Weights of a small GPT-style language model, trained from scratch on English Wikipedia.
Size: 16 layers, width 192, 2 heads of 64 (1 for keys and values), MLP 512 SwiGLU, vocabulary 2048, 6.3M parameters.
Architecture: RMSNorm before each block, rotary positions.
Training: a variant of Muon for these matrices, 343M tokens, 5865 steps.
Each number is 128 + 32 x the weight over its row's rms, rounded and kept within 0 to 255. Layers, rows and columns count from 0. Numbers have three digits each. The size before them is the row's rms in percent of the matrix's.

# layer 11 MLP up, 512x192, rms 0.189, rows 100-148, columns 0-95
090:139124149121151113132163107045136122146076112153163112134065151118110084136064081111149119122098153162084143133141125133078108151060166121118122095140127141089107163146092142092092158071108163113180099060072131105097121075093112127167171165104137151097110126073136153058077097158187166128
100:109180175115144132106135166072121105093092132111085124189100174118120149117088150189124096117095120139096186079073104142125135171108094124080137191096141119108142129104140146163138101120169148161158160111183126206096121105129178061167119188124162084139110155104110177143174168087156075142
105:121121147100161114122129156160138136123162135179098086144141072179090132135104119164092151111099122184132092107210137167176148169075151125128143120152105117174048105151105098182145105129084092084125126084020130158084160125157140128179141133157077160140116090136115133156144159113093159115
097:079081190187090174091188207135074130073147133150090142108093124161170082135159072136179197127130107152164155111141183106132145146138114127095149148163108064117100163116153095129165119187135182164118146103075097121162102065134200115090137190107118120163122111084128122131127115118133132047
099:184155211117076151185102115182144126159078102096150146114085119103118101149068115131127183172059104110158127109113051129126132120125164137103129147133128142116145144142124146174084118119145123129094138143147111118112133155127174090110116100131106169151171105152143147126120085168139099111
098:130142123087130163140098118124110169140061145156131163116110131088089096096144115137135098098143092142168113168112159151139147103157190093065145174121134115117126130200135179140133184103102107082117128095082135158196123121138117111150125139159133104129121108162134202092084152084119171100
107:108123143146126191092156118118124146124077154159110134173164141102118095097088103123133139063078144099068132145174061155226112166114140143167114145106111122128156161154132100095144182087137123088185044122122179192055128113097085177148109075140128173102152134138111160095126149139195114128
088:137107146115067106075128091210102110159147157082145069105131125189046093132085146092136182109129128059098119173151081131101142146169149224109116101173150120076196119115191155115137156182131098105153128076122094106087156095104131114089109133145163158110153172114076095129146135169063148166
096:138164147143142111167147148093115081196132103123143100148125030107131069187200212124125088191131075103097130155165176059169120085116132142103181161150139101158071143145157100094114147108090114116060148126148099148062090165110148085100100144102100067118118092125086097099118144157117140119
099:101133179127130148161136191111111119204134121075109137165154095115144128165151172095182160166088148120129160161178139075151125147118141188126069099108193078163114158138103130112105179154146147087146136148152108093114062118068148141228115112154128132107156146085123120146119131119148188131
103:115099107122169040135150136110111139141129068084064120125108142093138140181140115080129148151123163095130152151144159083156171132105123178091129112133130136124124170115164126138122113193192105079128169087127126211132147122133134084160158097092151168164128159121163094076123151066162100149
100:154188115134124159172139084149181114087170110093105143176122132160147187142132100150122151067111189131094126147180155101168150142143156173085146090105172142121087122119131218160094119118097170062107140106111175089100111154153103136143160075135146149196117070170126126168117135116209101213
103:154175154126095106161167135103140108114116125118141145103166156101137137127134110099163143165158057074151179082165162069087086118142114074129138110152175183113132120110136177085059140138162139109101081093109108140110151111163185159120148141140142128116183114190181104119122111163091122117
105:124092116076126120119181181173153154161167115150098171098133074127145132116094111140114070111145174095154149132138091118139118154084111130079137120099114112106139089191156070162173151159127125147180139143119122127139170096143148174114140183106081141200104148168146145172104171124077131139
106:105195131142108116058090087103141105155107156137130179155041085114114118142114177040075138118139128156133101123107129110164174153146187099066041167123131167100168134141089104153137088136105166127150160119159137095128084169112208119131112116143092096110134078104151128130156133129108116166
106:164148101101128147150177103103126101140105160178154084132143158174146170145144151104096109146160089153149089119142100146113185146097113073155149111190132060096108185108129123138119128093135133082137105114085111155180141148138161136150144155061103109140166121167172120165169076121145130146
104:079168095120142092124102138131109155121110132093089118160217146073124095148170142134108103074148179081157103119140112139133079106201182148140121153151127124120111088189188154102130093083151137100109142034194155158188142134081101123164118136113101108100156116124127114054160053137080144101
102:103086107055136136156137156148091161085150039148127143120141158168140122144130127101133081144148104133132126140113100148178064129127108170145151116189084169111118139131134174157119198135089178128103128117147138130072094080139101124140187158159117102143113161131139095081096094185148070106
097:138153168088092185165125126115149180115158177172111174120107174141203132112160151142105162167085132118142111146155116112070125144133169174159177136131107134118163178166088020070131123165090038171135144170131126143094123149115112154149156174130163144093152143128184122086144144046115125157
108:157094151153113143159121135073172136084125139189070093087150083185100187147163103157162109092115058135088103083158133160074163155098120130088167200065099144123194160173138146095108079115155174108115103105122115097088061129122138121104193175151148106157142113164151127163157160100141095137
097:156094162076092152161098135114174202101121137125108168097089092141157125162088090151179100078134161144071137148123114123135146084189053107125131121139140180154107136215108106078113098114100126090142128122119115156184169125120115068183151185112123097089091109227142140152157108104087174110
099:184228112101133121113096134137100158140161119070137125115090145139129104097103130122082101146165136135135126157104101112049143027141090139162125150122148090120129161094077127100102116085147186109167138140148130111135174147149128159124138112130150139100145107116150138113080097124087157139
105:137122088055139137124091127123111132117099077106135087165162111116067162136167110136061089163150117100134115066144114098169166139139126059181149126059167134126156159161131117092137169106128134134069114139088151127090133147102137140152055119143130151110152173158135129114097103162159193142
103:115166122124098177137155137115198176111123138130128193118157093123113161104166102105172122160142164104194099128122120138085118104080198135190172117129150156109116125114140205167114175157092100114172145131107142180095160168132105098129160100144115171130051096150094152083108128160104104095
102:114109174119158169125161131132126098079110151117151180118120229163146157116120160165108136108084189094190149163169116166137073169140077130094132136090122162160101071123151146188157091085108104174085162126139103131101150111171105107125143112137080058109161103112141104168145129142154132148
108:022118108137134145090129100144190081118122085110043122140099137121061130147133179086092133116142138099205129171157115150066127171092180065148188134115156138074113141148141116138129145140127157148120078157094101107151125130152154147154147149123055128098123172124131154072158187042121106132
104:169143117184130178089066107125124128151112123141125156114138134114149118172144149112171193152141124154178170107107060118151108125101180134054130092157163150118140178128126094075189126121149146102139146092077154157110114106136106058125140186115101160063153158092089136071154168124145180088
098:158099160122124076144138090081135150065141085122159160111129144105065153174114150184150145089127113114090105105151117199128126137124182102107120114122132156121180105139130146129140153154056079097140143133117100163161092093082122128119132075059119072108095112207090193086151167077117102148
106:143060112156128087191115066161132112176098128115126177125185184112137164186143148108171090126125164138119131159123115045076118133104111170093155120205109178187164151134193138093111126169129154080163123112095150082130112090140123119208137159156096078110120114107117166144152125142170126132
103:103085137184172119107144068116160153184147150102155143111125139147165110070155154141050128155106134117112082078161166130120157065137125115157134124077176118116141128159174164090123101136106122110137143139134111146129138120135187111167125132166189150128140154150115191086181146089145117110
097:144074108094139137140108188162115122117122108126164153147098151114136179115147095075138144109069108096109107120151139112166128128128198110171185033145070138104126186131190169134168139152191139092083043109125156084143118113094145146094091119141168130159101111140151146037155104142102113067
104:217139202114099104116080138079119084150178106113109102102145161159094186160116148124140174150101152095090140209121118173125180174137187104132079096105136162125119150148145099104180078157129121122144092133162145099142099166118088119108079077085126141165117165119086093097096191191139132131
102:065088138162172130175130168182126151139111132168138105055201104109130096129109110109108097101119139154163156098149085180134137167125094168121093086144124116107100166134072096097190081136124086131103150185099126132131131090120144110086058108136154133212144076162156142141192166133135153121
106:095140194160103136163158068121173178136100130113137058130158172095138124144096071114145097081160098079107180154099081148130119157107121160212108136118158111054102149092079123095130112086126117162163159113093146141073131113117111172084182163183137100149155147139075152102101122181125129129
104:182077099098131172138134132046119138141115104130144142151137132131095093104148135134168172125138202164157117131135098142146117144090112159132132067098144092098119151113118101098107122178125153151094028179105062146089103109091159138161096204130092123207120133157094175139217145165126084155
094:107060148093118161105124187104141097140176140156160103133113115140101123048105178153057109121157085121154092114132157121180130119156141136143132160059165093143116124115182135125166118101082114094122140138146062159049143194173144106110192092144147147111132121171120113146176073137115109093
074:125098090104119175171133169128153100071076130157098112075103045134078162082128121159131140059142102129118135160134122139120106161120057094120109106072128151098111148086124152144174120079073126140135104169069131131115109143122117145103114122175195116179099114196092114129099098130099084187
105:119111169181089122157136143141103131098148112089117195157187058132089108129122143181149110194098137101180166160130091151062102171100092124135249099094158125117123156116079133096162093157198146086120084146163157113144104126142080154150166178099109190130074173080130109117127166121204141108
097:104143160143075077127131178126162117149109117130158092072204094097089152125155158126142122108147122103158104137156073154141154094129028088119134075142095150137154106130146088166146102135142144114101089143193155147154113153159182178110110066093145128131106102163119075157113131188078116140
111:133164126143172181153166152155139113120102151116168167111133115151118129110151140156092130142195123139128110135177151108110180112129114105110111139108070167096093088080103078105091140131163070070140145151137153100156144165107150090174125173099163153202092098097106113156148166135186169153
093:199089142139159178094165137134159171070117104137123182183133148159112076160134109106134115120157069173134143146145113090087180111110089173120135156130102142159093128170146131104165064091125160149153186121112150151131133135134140193120125155129134090122102141150127123173121144011119130185
106:121146118096102162108164089059127113102098128096130136111169115167136167170180141086124069113076147136140116171175150193149159148103179142148104152173069112100165192155165107098164107116164137109108099141148129194089114147125096133076157104098197107137086123096136143122128061119187144071
102:156113158134086167133129130127135146159105130102164050179119154148193117136130133097098164120064138151088099146114164135113100107156100128135140117136146099140218114148144185109092155174166107123137166109120178119126128157111104125121160127090120093107156126109087077115148099110087051149
104:149098217150094132161092113160107095134156138149115145062121157144133173129139133156191126084122106110118127140106125098026131113162094092137172121138155102138146151089076118082139127151155165097118127079050097090167076155194101093147134108072139153144074161100125089139120156119166109155
099:095146093064206116067158078164098092135172131165185096153143144159173098146202181133167142117176114084108172063166132190133117181167095147152063151140220101166096174132155151106154141063138136119178145115093076151127133145139156149138112142145134078151132143145060147089090147129134110158
105:169157137118149081151153050112111145141170163111117168140135106167125121116166110103180099173097144156160087118109174128068135142092178137137134110110159063132104154151204085112129086090105154130113189108121107119177098162134096097120084125166175135172191158110100104149163061113087161132
092:126098153116078106184198106194181154119137118068129106153165136142116121163168128132188150117118186103190124161115154144107095132124106108191133115154104148173142111130102144129067100109151183141093126141142132095072127076104123075050162128081107124068125121187085089079108118101150079138
099:099190131138096143071140185134119037108138165073159086086155125130126148142126122155086200186121080153126114106104139130157121122085161132126160125120143138153138120120145169118189106175138104119132081184089135186150165116124145178120097102066099152143156126096112139118178085156069091112
102:065036126161151075150119111152108132106196078104201178078130177148118072127152125101113083109112157096130176068119178104169190169158140054187088120161105133117109106100059156119105106121173161152159132134137106171146173093093148117165146146130072111169106208104150142155102112164127096173
# layer 11 MLP down (transposed), 512x192, rms 0.109, rows 100-147, columns 0-95
089:091187145081089165160122138110195166136056162169122101166112189172097156132160085196179112083098164084149102089159128137117142154140173124186118136106199096131181154124085133092113198135149134121145130114162149091140120080132074216080113098161193109110047088100132096125104116133152144124
096:126083193069120075087180145143102105151072132127099128141118121139141122130121120083083097086199105102146153117137110117094079092131150154179094127152091148062132074139099140162108115153111164140132034086128112132153051079121110127143148101180149153164121156176143176137081102148137143166
099:157104122144140118164148142052114131153200105071087113137096154126124127078095057081108125143104090120138040119155168100093157110133107122144114145103144112165127156103121128133146122126191168123140179067162128051115141104151163185100133140122100124109096130165121146164159089101065118086
098:170098150140152159153105180093099179110126152127076127071165099121138154128164119172183101111180100187142119150104176144132141136139092123156184138157076116181144156051100155114109183151151137079158138130146166186144140130150165111078082116118141152143149093166157080150141061183137091153
098:115084072155094158175177163137116138121133087088124089147107138159153135084151147194113083122126063121134154100122140113064125123124102156116133057133107118099114118134158134137169145147158109185199091138103119103108136113129123076120094092129141108127114171132126126065146093116180175123
097:134087113139114131073070117165201147162092122178093060160126103166092115102161105036099143106158109150104153146156173085150119104096116089112100089143095147186172129122145044089149163133120115098116150100185113147112140139156170133136108145122151147089083072129142127148170092150110143157
106:120129121122123026117099120086160113158185113106139134122141148162128108147191130128115145155144139118169139181141099125168111159101101130141051146150100146173159149147182109120128102058180096104123101136152132132103109058150145169134183146140154139130082147050138103095136102095187141114
093:152108113165082141097107138088137172110182174143103115167103122126141124193125136176140097104053116177130133101101139173109147107109138112120218145135095130095064132104121164144129153100144143081056128097112088070024115163147095152145082123121120152127096129146086116111128124126107127132
105:146118182051137158082162158153150131135037100106175106099094152074102126109125130118133104135129109143134149158084143043137135164093167085161252105114150141144117043108146116110076129119131153138123089151118129129120122133154117156167194124188093214138096154111116066118070158135128117095
112:107091133127123186130150127157101110179071104104077102118140094157149125123072132102132131108141143097130138121127138087162092131081065106148058173045081124179137097106113121134118128150140159183122167110132129116137175117137141115185118132138069128152121022132115120085184105116137074152
097:152135143148179114113084110104175089111151165091128090130123121104130163139109094127143101114146136095117131157145137123100116047196154091221076134167154146094187188097055090138184143166106112186124095117133171100089112079101169137155203082116150123136118137109099134148090155122121136086
100:087152158121125154154123086104049119069138062147114105190128083144098096101111138123179133143074123109128135082145124130197148134126159117181180153130126126128109108200150162082091139093094091132148164104082134146211105087143165124090121151138166152213079124135158169118162155091117125206
095:145104121119067174197191165083097151147158142108122130142081145143150096079162094090122078113093216040146070117094128117111125151109131096128148146098181127095107088130123158125186161131126179128118133145114172098211145145089051153097072112139178173130070142119133086118078164122123129129
108:115182101150131131083112106177168121159098156172178154169158158085171143117114096110124143153161115123162111113141092053099149193117158106122057142179116067109144128143147124158165093163137137123204082144148137105105159071115157130146126195159149148151166135067118152070099150146148113122
104:114138118116119162139188120203089150087143132150133089077135159158196096157138150133160148108187193161125105074081115177112084089119119120163142148077134150142177134077101133087155147075099139156167137084126068149107168150084124122088093056141093174132100161147117107098135137125104128123
100:146118099154111237136148104106168114142117169158127164167153107120107056137096118149093117174091129142112062141095105138115134105143114100086161086145167177093119140157195161104103150115117122109166085129175090145090165123128178145111174150143130163155094091142123110146154106118112139141
101:121107166127102094181082148059181119162184148103165097075159080185198162136122185183133086077030088067140115117104103098141137151140132078173125158108157126110099190147181126135107111124136128166100168135148126128193130169187144095149106122116130074154117149137134142125131145171178148116
096:142150144156130136079121101188125168108125156152158139130173168093102098139129121113121087133123117126075099122127117053145066069150081132138092082121085131148163061114131094123080132148180124081098098126071074106129138156199154127171128092115183128155204114115144114124150146111165140114
096:149129126089143083123128080057108070096155085148179151147124075119149141114112142161173132150115116126130139070126156127094161093127138096115116113120134095164151118110219113070108099102149094134052119168116117138106134145111086097096033100187113067157133106231161102109092071175122063135
104:119121124122088179095109179130152145155162121169097125136102048087069112182100098100113109188070134174089123142107126131109098088148147169195100151126119145065134149113138141115182105116141105144092112136132181106072105139126116112147205182103124109145160079092138143137135136092255107146
095:105107126142087148122098105117121151132044170165118139147128153145150176140149166108130237179113119089132086086094135155095146096107107194165106144090127103103112161119123114117131143157183152085075173150190109155161115103157105137128144155104083133131117177145126094170131159150138086129
098:117182141139096105103179121101104155138123105074181207142139095211102140103130173114135130107106128102182121157069107137110095141128165136148087112135085098094111042140141107150142066060155098129155114124134082112125156105037119129117123091123112078125152160154198135117117127100104117147
100:147187116105097138120129068119104111138118125163114132072133163166124075125065159100174150171105129132107165100123136092078113151119181111096161169114105067111151092143142131138128120146141125070131127123183163122169099067181080107144139143134157136132150126122141118127165076161089070123
108:165157111175081154093132091079153111160148058137151108159128103161106134082093155194101110124099076152093140093190145089109109125148131095132090092143088096145115154126104087136120098095129130102123123142133142109077096156159134119123135158155199101114097108130142145146172199127138122175
108:102106108113134162134173118179133129117080155082121142073099142154108143122111105119116148148110101094145084077187081140148153133141134127122195074133027149154152065132191107081136138105129081100080155100123114130107152143166158137122180119137144102059160109115098147173140078079144144131
111:095115152137177122170115133098106172165080154181119076147114139126090095121191107234112143124080129150106139095112078141119133119111086068123175084128106122140141071171153159121161177106110090109155145111091168126088118120161119091152135136150082117193175127119152142130116158060125163120
106:143131111148195119172114160144158129172112131154099123087132151146089157129113157080143093110142161116126130127154111099114124127134121074199168122150152159147122118117130126137134080117073126165105164109057056142157056142050118134120171168110125171143100117200182180164127172170181076071
102:101122157148167173065130083075094111100193155107101158141113123125167100126113115109088114068097098166131164158116172112135150080179134171120037096143126165146120120126160160093152121141092142122088144146176118140123067149055116146121188176109062101135122154123146182130111100143161161150
101:122143135163122119131086180077093124131220153135080138123133117092184109170124129164099176147139090111115143143080112166113216082183120161128102113164124142172137095096141164137165115154161129112153105148181114109116125136080107168159083125126141135128113145168136143130090129138110110177
103:136142229144132150123122166091112117100163139193178148140010180145160116130119147151136106139148142127084149186144140087140170104085103076141041154167087138163180095117106140112151128134170129150134163103129169179074148095120153159140119086100068161196142128106146123142115141143149152120
104:152115114078189162144138193111106187201138173175168179109104134095155121242150138143121087130096151164129110123181150121127140142106125164130151122095120142120131099150111074151113097082140161138123159191134180135110117152108154183115110073061106116150087116143105120093095098111141154149
100:165139124115170149137124100178157194133181108116120132139144107146151057061107131122059149142096076180173176096112121096153155107124063100112144141149117096139105148142068101151133131154117116130099171185087170118166095145191185149136140124078157173177092103086143054190094095135196100085
099:091130058141192074092141104135084117194060155166123143168135153095203083138151093133116126111099125093114099128139196170131151200155138125164157115136113133154173107140168153155116097157101128111073129145108151091137102104145148087124167099112089182157143122107107181138069138183148052151
102:077166143137145120110127115161098155148125112147160129196129157070127097104130035149153088065116145146129084146119120122120181144157199110219071104130111131103077133157131158137054139143098205139146120136048173135143155185143137119084086104082161125133100088120090110135075100159116150128
103:179057110079162122162101076105161163118203166152070106144136170164120153190174146142111168148131151087163118081040151185149091115088080104189135117132090152130099081138088129126096122099126120095081147169113109109153186147147093118147155127109150171157130158104105140100112078125154125069
091:150167108072203143117182172139112079111146115132103073077160172144110164099129101098181108137144104171126145159149111169125122132096158102185140107111169117157070122163099129146153103073068124157122115071111094151121093134142142146138127132065148166208147170148157125162067088141109144192
070:099192170053123157141148117133115144179133127145140064117107087071165136107119088083096147129179108157154087089071070134135177120078172148144120073145099104176101125084159098115144151130150088060151112075153084167168137102145087100125153089087138142112081134091106109157094099137068129141
101:126101140086141136082102125103086111132111164116086087113126152107110141146189124161119083060139121135095154128103140157153124089149173107185176115136104168153109141116152166135123093066119098170108174136131137066168135082077167074107120116138213127149126148143076087108136126110201173074
096:150066141106128130124203111111138087063100157156132112129119151149156163129118142142136191113158065095173193081122130135087153080145105114107188137105179144126136154136126115107122172118154168147067108132161134101144118077092102100159166080162160114086077099145163108098156115098146110151
108:129138134139075149115118105151094122115131132174077176176150104133066102160126147118144126162094084128160123071147134181147174069132117133150209128106099205122202117203118173108137086132112145153137134131098128108111180150046186181091121164064158131105116139107113130119104104098231079142
104:168151108119160150133184138121116149138116090144113132132120080151118125211144178126086098152138125098154052104176077106092133144123072132082098157110160113144131096168106091173131124149181063163182121147124078114107132086077142139121151155107165124152160141132063075105159123150114142080
108:139158138155136107116180166088142149156093121111133113176130162129141124051134097118160134081069166095143139080167182082165113178149147081124128118140187144122128118118171092157165108155035095158142061141101071140104109129149135066081103147082124132152172133138089157148096148113167150131
109:144039136142157114134081132109110136161153120047121148161145094114175101135190146152121111127141155129125113177125163115136126088156153141149183101140156129155145103097119092107173143188097104096180106123113154095128089106116077117122123104102154165084142017130163167095114036123083089134
106:074135179120118159141148082079077098115120053129152152091117125134119141120146114153163103142049109128123141122199137144140161108135126104130137173112168135106149129145109139094111123178102109073117154115092154199151131155207125157099107123133175108123200096115146098134158120145190114122
101:174059114154146174102119169083095140166125183110164155076148171161124092140080139070178153089138100143134148169122092074117076070139109101133099116154145114159090137120180162175078141086105116147189073157137142102115137134137175152133114117155166169130150093111109138150143083136098140165
105:085049117129153094106122054147142099169139135149101140108122131107070153102104157176137160117062142164060159146119130105155135133130074071111164097125155166144095098125168142136095151144157189109055083135098153164138142153110151148168103137155121108153148144126103159130164157095105124155
085:190079137113122091176116138200093185075141136130069077157159090132089124114153121104091067054111093065114101161129156111149071112150103154132112071140136165100130106140096183153135162158131095154180062155128208110165134047099123138156154120078123118128123135127085142102148136111175101123
103:128150164134161067082130105120120157159124128180078190084076143058124103093063136065120114085119143112104106159120146069108093179120147091123033091116129199145096101067153158126140148120070145131127110111106145069158102153042161162106132135091141107152162144121107157148073145106188194146
# layer 11 MLP gate, 512x192, rms 0.177, rows 101-148, columns 0-95
099:139123147147145129078093153125113160081135122109075104134156121116164100140141101146057128172084102076150049112176110183159179192135151133086136139188111140113159173122165101166141117156132147105092084125123129189154114119085112099099121106075107090101098155174150162143147064110212114115
099:124111120114101113091138174115085132121124156107059126127161109137084124099138066160130041139038148119105137117209102114127180127146134159134118151118119061116156092178121087137163127161085125114151143116074147162148167111140130107129118111102125134154118133122095185156118124135140102179
093:164098127101165132129078057099075174113116163094228167126139142083122142132135062090121104111140128129159081063095121103144141140082122131105121129116104117162099122091075142106150132126086077150191126099129121106138135145131126151144096126123147099131130193103161212105052193148170122050
098:105165108104201232131101129078187060114153112105127178142149160041097146128146105099096073156139073140122137129055124143127155113148151118088071145108120138081132185149140132141112073115116156149105156149143131069097198132135151136180169118119143079163160124091131162161102136131120105165
099:144155119146137156130091136123077063143184178129171085143116156127145100094116071102124172156089110124112106152109119129085112145119135178104097146159150108123126068104200131159127131153138121099108092133076182122082113205121166168070116100129197117130152165078078107103086109098097148146
107:106132121146149139125121107141154129152114162091189148164115165074152155154126100152129071111144083154155081119151114073078203154116125126140093140103122093121115146080119156144139121072108127121112093129124114173179146150067096146142121137122162134131129076117200171104130098103204140168
091:109167125114111154123138129049139093136099094188165109079087077133149137123111088106131155222171132179109172099146043131100175122135154201113157107174110120100155156083075054129149104139133110145131111112106157111125102147158122123090122148129171098114104072168129181176134108169135123151
095:161196066119090129107071102117083115109111144127092148169201116123136156151143121203142143123136150152143093152129082163165128130127104088161112133132103144073139110132112154123134093103131155171149113134096098140145153096085092129179088071126115130129109164093128228099134055124098137138
101:123119117105154152096113104141145141133100129110141105140133065115067118087094101127117178146190129166066173147085164149152137048189148196163098143159104157171151129127115123079164057129152131075152143115113156057093098189098132105144115111135079137134128154168179142169125144141107105106
100:073171094138180127082149087171172198103113111154107123160095110151151140099119136119091080100186124162076133129144147163089143181198101092098082124141151151133161089134175163164090169101129142146156074131100068035150123137173147155130106120131050118159100134140147140102137216127172109134
099:067090168130122130175108115111156163108122149123152142174160153153137092138179056127105093110167181195161086129128083166150154085166165169029148131110091113118086097129120154105141085148141155091140173094027111138117129180120136129117146112106191187126134143104116141126148097135114123073
115:113138122141091114143148124106092152107126173103089140104157192136117138146117133098163134153173079189147124140178113080077114150127131126168184085122170181155073108111183120075114112111165102098182135106091126108051154144213141136107151163131061099109152114151111107071131158137105145172
109:071130156135134095116078122197102162140089184071121100121089046141122112108157149173193151049090079104125114136124184130064126119164111123177112136178083105113154075123075090131147147200070139132145168123129095109109148146132117077137141073093128175141142186157106168117121148164150129140
101:064134150093091190159100129124145155142139160114105150150145124122095139166126169110103173114042101140122198127110109090147180108110136147115100127104063201097141107144131100154061032142156102109113072110155156137202111119079072121135102152130140158149094150108118141071134163179120164123
104:150148145159170145167127124185122094116140199077119155055079132116108177153108123125141119110143148106138047067084141091132189096154151172119083119101080152128126090122135152113199075149141148126142158129177110189113109173106114129125115145131100116162129150078125167106103164153151102151
096:093123131123149150174172161182094145171096150191122148195094144080173148095146119150157093134105121172103105100101164119062144120143182129179168123168119138156095137131124166180086126121133157171100132121114177108132119114161101170117121090131085103099123100123103143067177084096145087117
097:096104105128137163082140091111163109119067127078134122145111204152123124149181078129154167172105151109094097100120172185149142096113118094133119026140115120151124184126162069141115072146103069131121142070149131137188136118089143124190136122109145148176113122134174141156142125180119115187
098:106115122104145101132121094086090061129162119148131154072196100124157168048130093106062150081142170096121117164075157130072169190163192126160110143113135161120111132157131091151147084105103133183112198147066130089137136131135173105091132094160063152181061150138140114096154103124114133164
105:078159149149169135136107118137171099144133156142151139152103178057124188104183153097129160159132136122167148140069074118103075163154147133093136119142135096156137111141168070090111145118163118093157107170138166158154141151185138120174162105108139147089080152111134178160193130172067125147
098:107145159182151125162138146166169098182148108137191194179101126122118141139139089048176087102141169100143171153160149151113141140178202117110117120080120103085120083137175167127147160155069149109115099132077139118075107168199120146195153113147114121166080133086149150112149090145137130125
104:076154109155146154146105077116152162141092118149119068156144125113129209108131152122136127143128098174045160161118112112146159198141179126073070148137105203136149142135151119115113134147116119123106126109150139166081122132154156110125123077138102101171115100132143135096149180083156095137
105:083124105123103134119119092078158160139112163109066130092152091076147133125114148140106176082145035061160115129152129124104122111117106148096110112135081116116153130081095098149076115146124100140149184122168083148068110093095164125109148108115163200121080097113099109132152163181117133197
105:131153152112108132129142091118130137126135156130136126085098113159139178148183155135140101083097116131093101049148143187125128134126173127131121150092162094091085158117147086156138085118087113128156119158129114150126142129140141127176150147147164229145079110078093090058133172137096130121
111:140115162075087138125096099025152124172159179139160107136134157095123090148136090091110122130138158119149128158103142095126119116209136139108109170143125145089156164152157135111093186136137127109184113106101188125127133118116092109106154133117108165167132153153087120100165117158088122091
106:124073091161133088124107092133133112107146135086083151118138104110163067144147067179131116150167135125100099111162094147201130141102135132167110087155144142137165097143054094147116099170117129134164096097156136150058101082096175173070073086185159154087120174131164149134156133165136105150
108:178091122159149112118129140030150103158050122164081108173089188132085126148127112117093140105155170193075119141081133055072131144137118116143153171121154151114152111122130114143105137210123129126104148166123201168099093093188076149101181135110127077115152149087090131156117112107097113111
099:147090113106207103090115122134166108073179118198136129127180095135104124136127128168091121107132176129123175101120103137157111109123144096175080161087086161143109142118091190153104134113113058136206094080176141125128152115084159110104140089119147167189089093125149129111159095181128097119
100:103143102109093121116120121139166060133131150134129139086130145175119093104153099085111117135131183159126080123136139110132123106146136145111100099101101156074186125125136133137080105125140104143164125099045120102142100171174107122124180097141147119146101147078072093157078116213140072112
105:107158140109093090102123093122140161122175152170118118110114087149066166159142086154084147106082147142105124099133133112123170166046134130123152103105111152163118114093084113124155134140135152141158194170167172155129068115180101164107146103195154057103082138108136097128100095116114091113
101:148108137099130174165078165175108124111137135125139129128107108082118175081070098116059126116090123103066094151119138123098081104151180128180129111153079158167104115181152127137137146134150140189110130130106139143136174098083126156133105100130161133124106139141167121077125138112152114090
099:136049096122112128130089126117154119186121102152186093139144092165068103086115135071085141119123102146108182136200140137127136180089076183131139157200077147161127096129125151083143177173119146111095085100134124148137070175100120140186144153121098144161133144078093083138096169091145152138
101:125125095147143125088105187120141110123086221111119065096128102168170149197068107168105167136144109099176173104195160092143135168170080111095121094169159104148110117185110043143153084141116143100123116142098133087145096154161123076161148119154174151154102090148119232151100173083103134130
100:113087121126126145135111120141109094122124136119173115146107148107100132137116166143146089135114129107109125124207099025125173108096161117117094078145139176182088088180114142161087175116153095104130139095117171141160074098154053114179178074094119198120117095156124141167108141113168146147
102:118164125122142130173113094142139121156125128138130144144169156071091101169118072099156139148107155118146182135145095117134182117108171098107106136103091162165137177211131130109091069147187155137173141141128092072055156164158139169195117150170165085217128145164148145095129154118158157104
092:143166194145149077158103124162085118127147102127143122122198086112153082081096115134101092125113123119152160136149151120088125084147109143198115140148148104131087075140110134177132181158160117120168148149151139173102118088086140068115104128135144067143119090085117153109058121126141150171
074:105132148184154120156152134170114151100113165112198184067084110202118134086049159133113123074162142105107175105164103101154094104154170123109120069120141109147089161145105076181102148187102172172088075175102124074114096117132074096100183162168085113122142122080124089104147123148185107111
104:138127174164145099124123124105177159072129203111124172207166169164203107122063116097164094164115119180122139073102161165171132176173175131140095118120133097187130139134154124168199046182129067071142111158169144119156137122155082141129159141152136120099157116089137129048138098130092120089
101:126150093109079145105187130084126150072146140184127118112057168108124133070125134109154130142144125154130127114084086076141069139117169123068120132152079134036194109169131144154140085140150097127104112134150157096099221115133118159120129154164138136185109087134103158180119104114095133172
100:057108150155129146187128156120123119119058115150171184141119133191125178123106139076126129118170131088102151099167129100122131151142138124159125113108140136200141162155164126212112116081148122113063110093170094131175135123152150138179112114119150067172116107121121133118119099117078073114
108:121181082107080182114083129116077063099128171093170123112136168145096072113168060149150096158104109133132105077146169134164115182117158102134049141119130163087144107176130180120181150157133091134156157069138130143148141118106146143182105061153138163158150132099112098083149165144125091133
104:093135139153107153089177090121184135156116152119147143149137070156147128124163072134145107142072120186143096117104158167105132094144118085105124154100080083168089140125154148110140110092182141135105120201168088155074167164150137122139160127084118155139103129166131130131110097125078108125
097:133142115023127132131132127105119106109084121146118141126081155115128114176162172096145102108128122125120160122148094125180151168169181107133128124162136139139060071134120115155122136107173136126127137118133146245139129130089066143136164085139088098121067108138202123163162119125151115105
102:157117142135122144138126147120129138126175122126090134139136146106106070058113156106138103153145164125129164131164114083153148152162159110105078117133109081105072158121079136167113074093057122190113123152076146153120162093140077121115090139094119096211150114101127192087149103114142146144
101:121103102111085137149065118070088117170089142132103166161095121140137122163064175121127156076106121132124151116192126107091143090142121136131124147148108126114126119098167138166171114130102063087110068111122135105134146117110123084140121155087123161154187123033116078065107138111090106200
102:100085110132080125091111111149148146103162113137113075113107061131084091099161090134106130103140043153088126131105127090136158069145137138164124203119113176160121149112141146115143073169096115067089145110140183092151141150136091088107157130138151181187124104149081082146165082126117142154
090:160126073071126155121126182045069124107064141160144166145131207157127146159075108123176123107097139202175168117138169121062150143174112090132114122094127165131141152091112128164171096187112160094108142128101109139147125140135123126069118135160138074076080151139176103129119161142093187146
096:163079209130133117097136099163165070124149127094166119101154100094067141111195123116071150128125107171118080079124177092125161127142151112172165105163127155145125093180086153151162143151126091098124063079126174120083162153115094143138155128131140150177156144104089139136148127074138157099
103:107090177073145107119099123108103153166149142179104102159156127178165117116105125085072121169157158170099035119101111151191134124114130073110132170131104148154129129091165137194169126096107092120104163075175105124101116122140094115174107165093145098112126137136084121153124119145146162179